config.yaml
n_layer: 8
d_model: 320
n_head: 5
n_kv_head: 5
head_dim: 64
d_mlp: 1280
vocab_size: 32768
activation: "gelu"
norm: "layernorm"
norm_place: "pre"
norm_eps: 1e-05
positions: "learned"
qk_norm: false
attn_scale: 0.125
bias: "all"
tie_embeddings: true
parallel_block: false
init: "normal"
init_std_qkv: 0.0278
init_std_o: 0.0345
init_std_up: 0.0398
init_std_down: 0.0398
optimizer: "soap_variant"
lr: 0.00877
weight_decay: 0.0
lr_head: 0.00597
grad_clip: 1.0
warmup_steps: 200
schedule: "wsd"
decay_fraction: 1.0
decay_shape: "linear"
final_lr_fraction: 0.05
batch_tokens: 65536
seq_len: 1024
doc_mask: true
z_loss: 1e-05
train_tokens: 306100000
steps: 4671
dataset: "wikipedia_en"
Each number is 128 + 24 x the weight over its row's rms, rounded and kept within 0 to 255. Layers, rows and columns count from 0. The size above them is the row's rms in percent of the matrix's.

# layer 4 attention output (transposed), 320x320, rms 0.0346, rows 204-228, columns 64-127
size [113 102 110 111 103 116 111 107 113 114 114 108 112 108 108 105 106 106 117 113 112 110 113 104 100]
[[115 153 120 107 117 153 155 125 108 123 119 107 131 126 111 134 132 119 105  97 125 119 120 154 171 142 160 153 139 125 153 102 135 140 124 146  95  84 127 112  81 105  86 140 112 104 137 153 151 145 160 132 165 137 161  92  78 102  83 149 105 129 134 166]
 [117 115 153 140 139  98 137 148 143 163 120 160 160  99 134 118 110 115 112 167 123 124  93 126 112 131 109 109  98 146 119 138 140 142 120 112 137 108  82 138  94 135 133 123 130  86 123 123 175 139 115  97 159 129 128 136 106 174  97 128 132 146 136 174]
 [105 129 108  81 104 128  90 135 116 117 130 133 168 147 142 142 136 117 116 162 163  92  86 145 117 116 159 185 121 121 151 122 124 113 127  87  92 100 117 103 150 106 110  96  99 136 107  97 105 104 104 136 152  84 139 128 113 118 149 141  87 125 145 119]
 [169 146 138 150 153 152 105 112 134 145  97 103 157 117 139 132 114 138 154 151 141 113 179 118 149 133 101 129 146 159  97 122 114 131 137 160 107  88  83  96 152 127 133 103 128 178 119 100 155 121 114 149 125 144 117 124 139 110 118 131 146 115 124 129]
 [133 118 104 162  76 148 143 115 166 167 123 122 132 106 151 136 156 109 113 101 128 142 191 130  95 120 124 124 117 105 124 111 111 117 121  80 101 132 100 118 140 160 115 142 108 126 134  63  56  98 106 159 107 131 108 125  98 112 118 135 118 173 110 115]
 [171 160 142 137 110  86 109 149 147 114 153 130  95 112 166 118 113 101 140 145 168  86 130 104  77 138 109 102 131 130 133 155 147 144 121 153 190 128 163 120 125  87  77 144 133  90 156 128 137 134  94 106 123  82 114 111 143 149 138 119 131 160 136 125]
 [130  94 114 147  96 135 100 143 111 127  63 172 102 146 127 135 128 119  72  97 150 111 160 130 119 165  51 134 153 131 126 144 145  76 161 134 134 139 136 153 111 139 100 121 168  97 140 161  81 127  93 161 122 110 146 140  96 123 118 148 135 150 125 154]
 [154  99 108 157  59 120 155 165 158 125 132 104 113 102  95 130 118 102 116  79 161 114 149 111  98 133 156 152 140 147 105 154 104 113 128 141 104 145 125 161 149 119  95  92  89 148 126 140 115  97  97 106  82 158 120 104 113 183 108 131 116 117 174  99]
 [162 117 113 137 100 159 149 143 110 138 126 138 120 147  86  92 150 159  90 136 117 162 113 146 117 112 107 127 126 107 110 131 167 136 152 120  91 109 126 178 187 125 107 138 113 108 106 141 102 146 129 131 112 179 157 129 151 160 135 115 104 144 171 145]
 [151 120  87 134 126  97 140 131 116 125 131  71 106 137  95 141 154 152 142 155  99 116  87 182 147 171 124 124 122 164 169 137 117 104 124 171 135 114 122 115 130 155 149 144 111 129 126 118 140 138 132  82  63  83 144 140 109 120 143  83 153 122 128 128]
 [139 136 129 105 152 106 107 112 118 107 100 142  96 111  81 157 117 142 122 133 117 142 148 108 129 144 140  85 157 124 137 138 101 133 146  91 160 123 143 148 138 162 107 106 121 121 160 117 125 128 131 149 164  81 137 101 123 114 158 100 119 160 110 125]
 [148  99 137 139 140 148 166 104 131 130 129  95 121 107 129 133 144 118 151 141 157 130 168 112 142 116 100 151 144 131 129 107 124 127 110 128 172 146 139 152 108 151 106 160 158 106 131 139 132 103 136 105 100 118 154 132 127 128 142 152  93 132 174 147]
 [152  72 113 151 135 120  86 133 210 117 124 155 146 130 171 104 154 142 124 146 127 130 156 145 114 139 101 181 141 108 113 111 130 166  98 131 133 121 119 143 122 114 131 114 171 157  92 110 131 133 122  90  96 102 124 125 141 135 102 135 112 127 127 130]
 [161  92 130 101 145 126 156 173  99 141  68 133 133 116 102 146 123 136 145  68 124  94 150 125 133 115 122 121 124 113  99  84 123 186 108 141 169 140 125 157 112 157  94 143 144  89 175 167 146 120  98 119 134 150 166 129  96 119 157 135 138 151 127 123]
 [119 154 116 137 137 129 143 138 149 141 124 110 107 173 157 156 143 122  93  98 138 106 131 132  97  93 153 105 153 144 118 166 103 140 102 126 124  85 106 132 149 125 164  78 122 131 136  97 127 127 124 175 162 158 119 137 136 116 118 110 134 110 120 145]
 [ 73 127 130 133 146 144 132 138 104 154 102 121 130 104 128 118 116 153 200 151 144 124 146 134 123 113 112 146 105 107  98 137 122 141 119 153 126 162 114 130 134 121 160  80 156 149 116 164 141 142 115 146 154 109 114 129  87 168  90 133 177 135 136 123]
 [102 111 103 132 183 123  87 139 133 113 150 110 158 137 109 167 122 127 117 138 109 127 116 136 113 118 141 119 145 181 105 147 104 147 118  96  97 124 114 117 150 113 159 135 108 142 124 111 146 107 130 118 168 137 156 124 100  85 135 163  96 170 127 120]
 [149 148 132 119 128 100 139 135 124 126 121 116 150 116 138 143 105 106 141 149 160 120 103 127  82 147 118 145 141 118 100 154 111 153 122 120 157 114 116 136 136 161 138 154 153 122 114 136 170 123 155 121  99  95 116 139 105 103 113 140 161  99  79 136]
 [142 105 106 149 112 126 108 138 123 139 133 109 109 147 182  87 123 121 145 121 110  92 106 157 150 107 137  85 147 136  88 132 166 151 124 118 137 131  85 114 118 133 127 130 108 118 113 133 215 107 132  85  87 110 150 112 108 191 167 106 113 116 130 121]
 [115 127 105 122 127 128 124 135 140 100 124  94  96 125 124  76 113 153 143 114  75 107 157 112 110 145 147 110 128 115 171  95 118 109 123 161 154 147 130 119 115 157 152 132 140 124 129 179 132 120 130  74 114 131 114 128 123 143 143 113 140 119 134 111]
 [120  92 131 166 154 120 167  64  98 139 121 123 132 148 161 186 140 196 163 102 129 138 139 113 105 111 142 139 123 166 152 128 171 124 143 167 195 126 151 159 119 148 129 173 124 139 129 137 129 112 122 136 146 129 137 120 142 116 169 113 144 141 160 176]
 [158 145 124 111 106 143 182 105 105 130  73 129 150  99  91 113  91 100 157  97  94 171 128 128 116 116 139 126 135 136  87 139  88 103 131 117 102 119 122 132  95 149 207 142 110 149 102 117 122 118 112 154  95 137 149 143 140 139 149 110 180 135  81 146]
 [107 100  62 136 169 124 168 131 177 120 127 118 122 115 112 133 106 135 103 105 115  78 139 135 118  86 144 129 118 142 114  94 129 172 140 118 121  74 106 116 154  80 161  84 167 122 146 132 131 154 142 133 144 156 130  77 150 122 129  94 115 153 106  96]
 [122 127 120 148  87  93 132 153 159  75 109 151 144 138 166 125 134 126  90 143 110 141 110  96  80 147 147  86 104  83 120  65 112 128 146 124 134 102 157 115 163 166 168 142  73 134 103 152 103 116 156 102 126 131 134 109 146 129 125 134 137  76 162 119]
 [150 135 133 122 143 111 155 112 141 136 168 130 166 133 109  93 112 156 131 142 153 137  91 129 102 143 168 118 108 132 169 124  49 120 107 157 115 115 137 135 135  94 118 140  95 124 132 128 128 131 142 129 135 137 127 117 101 122 110 180 130 137 166  86]]
# layer 4 attention value, 320x320, rms 0.0279, rows 205-228, columns 64-127
size [ 99 110 101  98 105  97 101 100  99 102 102 101 104  99  99  94  99 109 105  99 103 102  97  97]
[[155 141 151 128 136 158 132 162 127 114 144 101  91 108 131 117 161 141 149  93 133 133 150 147 148 141 163 182 166 154 146  92 112 113 109 109 105 119 126 112 144 153 133 101  95 135 102 136  96 117 106 164 124 113 123  97  88  82 132 111 130 161  99 157]
 [ 91 141 112 136 138 114 156 153 166 147 129 174 146 125 168  99 152 144 162 146  99  90 122 122 113 152  80  94  98 107  79  99 127  96 152 167 153 132 176 102 162 148 107 129 163 131 127 104 119 143 107 163  75 124 104 117 100 149 126 112  86 138 102 105]
 [151 129 108 133  83 123 153 155 131 141 170 142 141 155 159 128 174 129  87 145 112 121 120 181 118 114 117 128 143 129 145 120 131 107 126 136 151 146 182 143 121  94 142 162 133 136 100 154 115 139 143 112  97 128 130 148 148 120 122 110 121 165 126 180]
 [ 96 105 120 114 163 141 138 117  91 117 123 154 132 142 102  89 112 139 132 181  65 114  78 117 168 120 132 151 105 135 101 148 141 114 123 141 112 135 184 147 115 130 139 120  97 133 126 170 175 131 154  94 140 128 154 117 172 155  93  74 103 111 146 162]
 [ 83 125 104 104 141 141 159 137 115 132 118 107 132 126 136 130 111 144 148  96  87 134 130 153 191 134 148 138 133 106  99  95 136 134 141 125  85 113  97 134 144 150 110 131 106 161 107 134 140 121 148 141 133 154 138 128 118  92  94 136  99 124 118  99]
 [164 164 112  93 160 108 134 138 119 153 206 125 106 153 122 151 152 139 146 164 129 146 108 144 103 127 165 146  97 106 117 114  99 151 112 100 120 127 123 132 117 128 166 140 107 171  91  77 151 132 195  94 109 116 113 151 114 116 133 142 106 101 143 148]
 [113 170 103 105 154 115 128 102 134 141 153 178 116 126 128 106 141 139 139 161 150 141  89 141 161 139 136  80 104 119 144  72 128 166 116 102 130 108 142 144 100 155 105 142 104 107 157 124 140 126 153 178 119 135 138 151 153  89 136 113 133 152 117 141]
 [118 156 134 130 150 126 129  89 121 120 134 169 145  82 190 111 128  76 161 140 119 111 139 132 144 115 168 139 150 120 157  78 143 117 150 127 124 148 173 103 108 169 171 113  89 115 158 115 169 125 132 180 157 107 130 129 121 132 164 106 140 154 137 100]
 [138 147 156 162 108 110 124 129 158 145 153 157 157 122 136 104 133 101  92 102 121 146 129  84  83 115 172 124 105 121 116 109 136 147 102 112  94 176 138 104 118  90 179 106 158  85  91 106 143 101 129 157 191 153 106 129 122 145 104 166 129 127 102 137]
 [120 114 103 120 150 145 125 138 122 122 161 161 165 129 192 121 140  58 125 120 159 111  93 149 144 109 118 144  84 141 103  91 146 114 113 177 112 167 132 125 106 118 137 134 117 154 130 148 102 107 162 149 128 144 100 119 132 164 115 168  75 157 145 126]
 [136 182 156 110 127 142  94 121 136 115 142 172 134 133 112 128 107 179  96  96 133 125 103 159 156 126 160 118 135 136 108 136 128 138 117 119 159 136 119 159  86 108 101 127 109 144 143 116 127 140 119 161 127 116 125  88 151 108 131 117 155 128 120 111]
 [ 86 169 154 105 114 119 169  94  87 137 133 113 109 128 111 143  79 101 134 155 152 118  84 120 164 132 115 121 100 140 164 135 121  91 162 134 172 151 121  97 147 136 104 149 105  93 120 121 115 116  83 141 148 149 143 145  92 110 150 145 128 129 143 105]
 [142 154 107 170 115 107 108 129 136  69 200 128 109  91  93 137 112  97 131 138 184 135 147 166 132 130 145 122 114 140 139 128 137 107 125 167  93 140 156  98 140 132 157 143 108 156  85  78 124 135 142 127 117  87  86 112 169 142  87 100 102 105 140 135]
 [143 129 155 136  90 150 127 129 106 129 124 118 116  99 133  99 101 133 138 120 100 169 163 128 158 135 121 107 115 137 128 101 121 114 135 148 120 143 123 109 112 108 128 124 126 156 135 165 101 150 139  94 110 142 113 120 134 113 117 147 124 125 127 127]
 [162 165 164 119 127 152 119 150 134 121 166 149 122 144 128 143 156  51  93 141 130  86 118 110 107 150 122 118 124 114 159 135 149  91 131  85 108 114  73 107 147 121 124 131  70 126 136 118 141 147 149 109 123 129 146 120 157 103 151 142 119 135  98 143]
 [171 112 189 139  93  95 170 113 144 120  80 140 100 124 139 112 144 129 119 164 161 148 142 113 136 152  98 122 123 128 154 127  80  94 143 126 155 130 124 133 109 124 102 121 144 148 171 126 126 146  78 103  87 107 130 130 187 143 139 134 126  68 167 129]
 [ 79 122 134 176 104 145 127 132 105 135  98 149 103 150 127  72 153 114 157 102 139 137 158 177 140 142 135 121 113 138 123  71 187 115 132 116  81 137 121 129 132 127 130 103 102 129 138 113  79 131 139 105 131 109 151 116 110 153 115 111  73 109 118 154]
 [108 129 178 121 152 102 140 103 104  99 138 129 156 112 134 163 144 155 116 159 105 126 172 133  81 131 110 136 147 138 105  76 101 144 129 149  87 139  92 153 175 122 140  86 149 155 102 130  96 130 118 119 139 106 118 122 170 132 138 109 127 129 101 125]
 [119 110 168 154 106  86 164 143 118 122 130 175 168 141 158 171 107 119 138 127 145  91 110 130 153 142 126 167  95 118 101 140 143 124 161 141 159 131 104 130 149 172 117 145 166 116 155 109 145 138  99 131 161 132 107  97 156 126 147 134 147 136 125 108]
 [123 171 147  94 111 150 164 173 150 121 114 103 109 101 128  92  96 100  86 160 120 125 152 146 142 125 133 108 156  96 106 100 104 140 168 118 124 141 131  93 126 124 132 109 109  96 132 129 113 146 130 125 128 144 145 134 139 142 103 156 110 124 104  99]
 [106 127 122 137 139 128 123 135 142 155 123  85  94 143 144 113 147 143  71 179 152 105 139 145 140 116 139 102 150  79 134 113 161 134 123 129 141 146 143 128 170 135 111 107 121 126 162 115 146 118 173 123 107 147 139 115 143  89 151 144 109 130 153 132]
 [155 153 189 110  76 114 107 125 111  96 149 119 127 142 135 147 139 152 155 128 126 110 117 114 168 144  98 123 117 152  96 113 110 106 110 113 153 126 174 178  97 159  85 131 122 148 101 161 126 124 147 119 121 134 152 167 146 159 111 133 137 120 138 154]
 [100 126 109  90 137 128 125  85 126 165 114 128 139 111 121 123 103  98 143 144 109  91 153 147 129 112 107 148 108 157 106 154 132 166  82 153 119 175  66 181 149 124 160 139 131 149 145 142 130  98 117 140 120  96  92 114 146 152 137 146 118 152  72 100]
 [131 168 157 141 159 139 134 130 109  94  92 116  92  96 162 126 147 134 107 127 104 118 169 121 135 131 104  93  92 148 115 134 158 153 121  95 156 142 129 173 100 160 108 139 170 119 111 126 119  88 110 122 119 105 115 145 167 146 132  84  95 109 142 113]]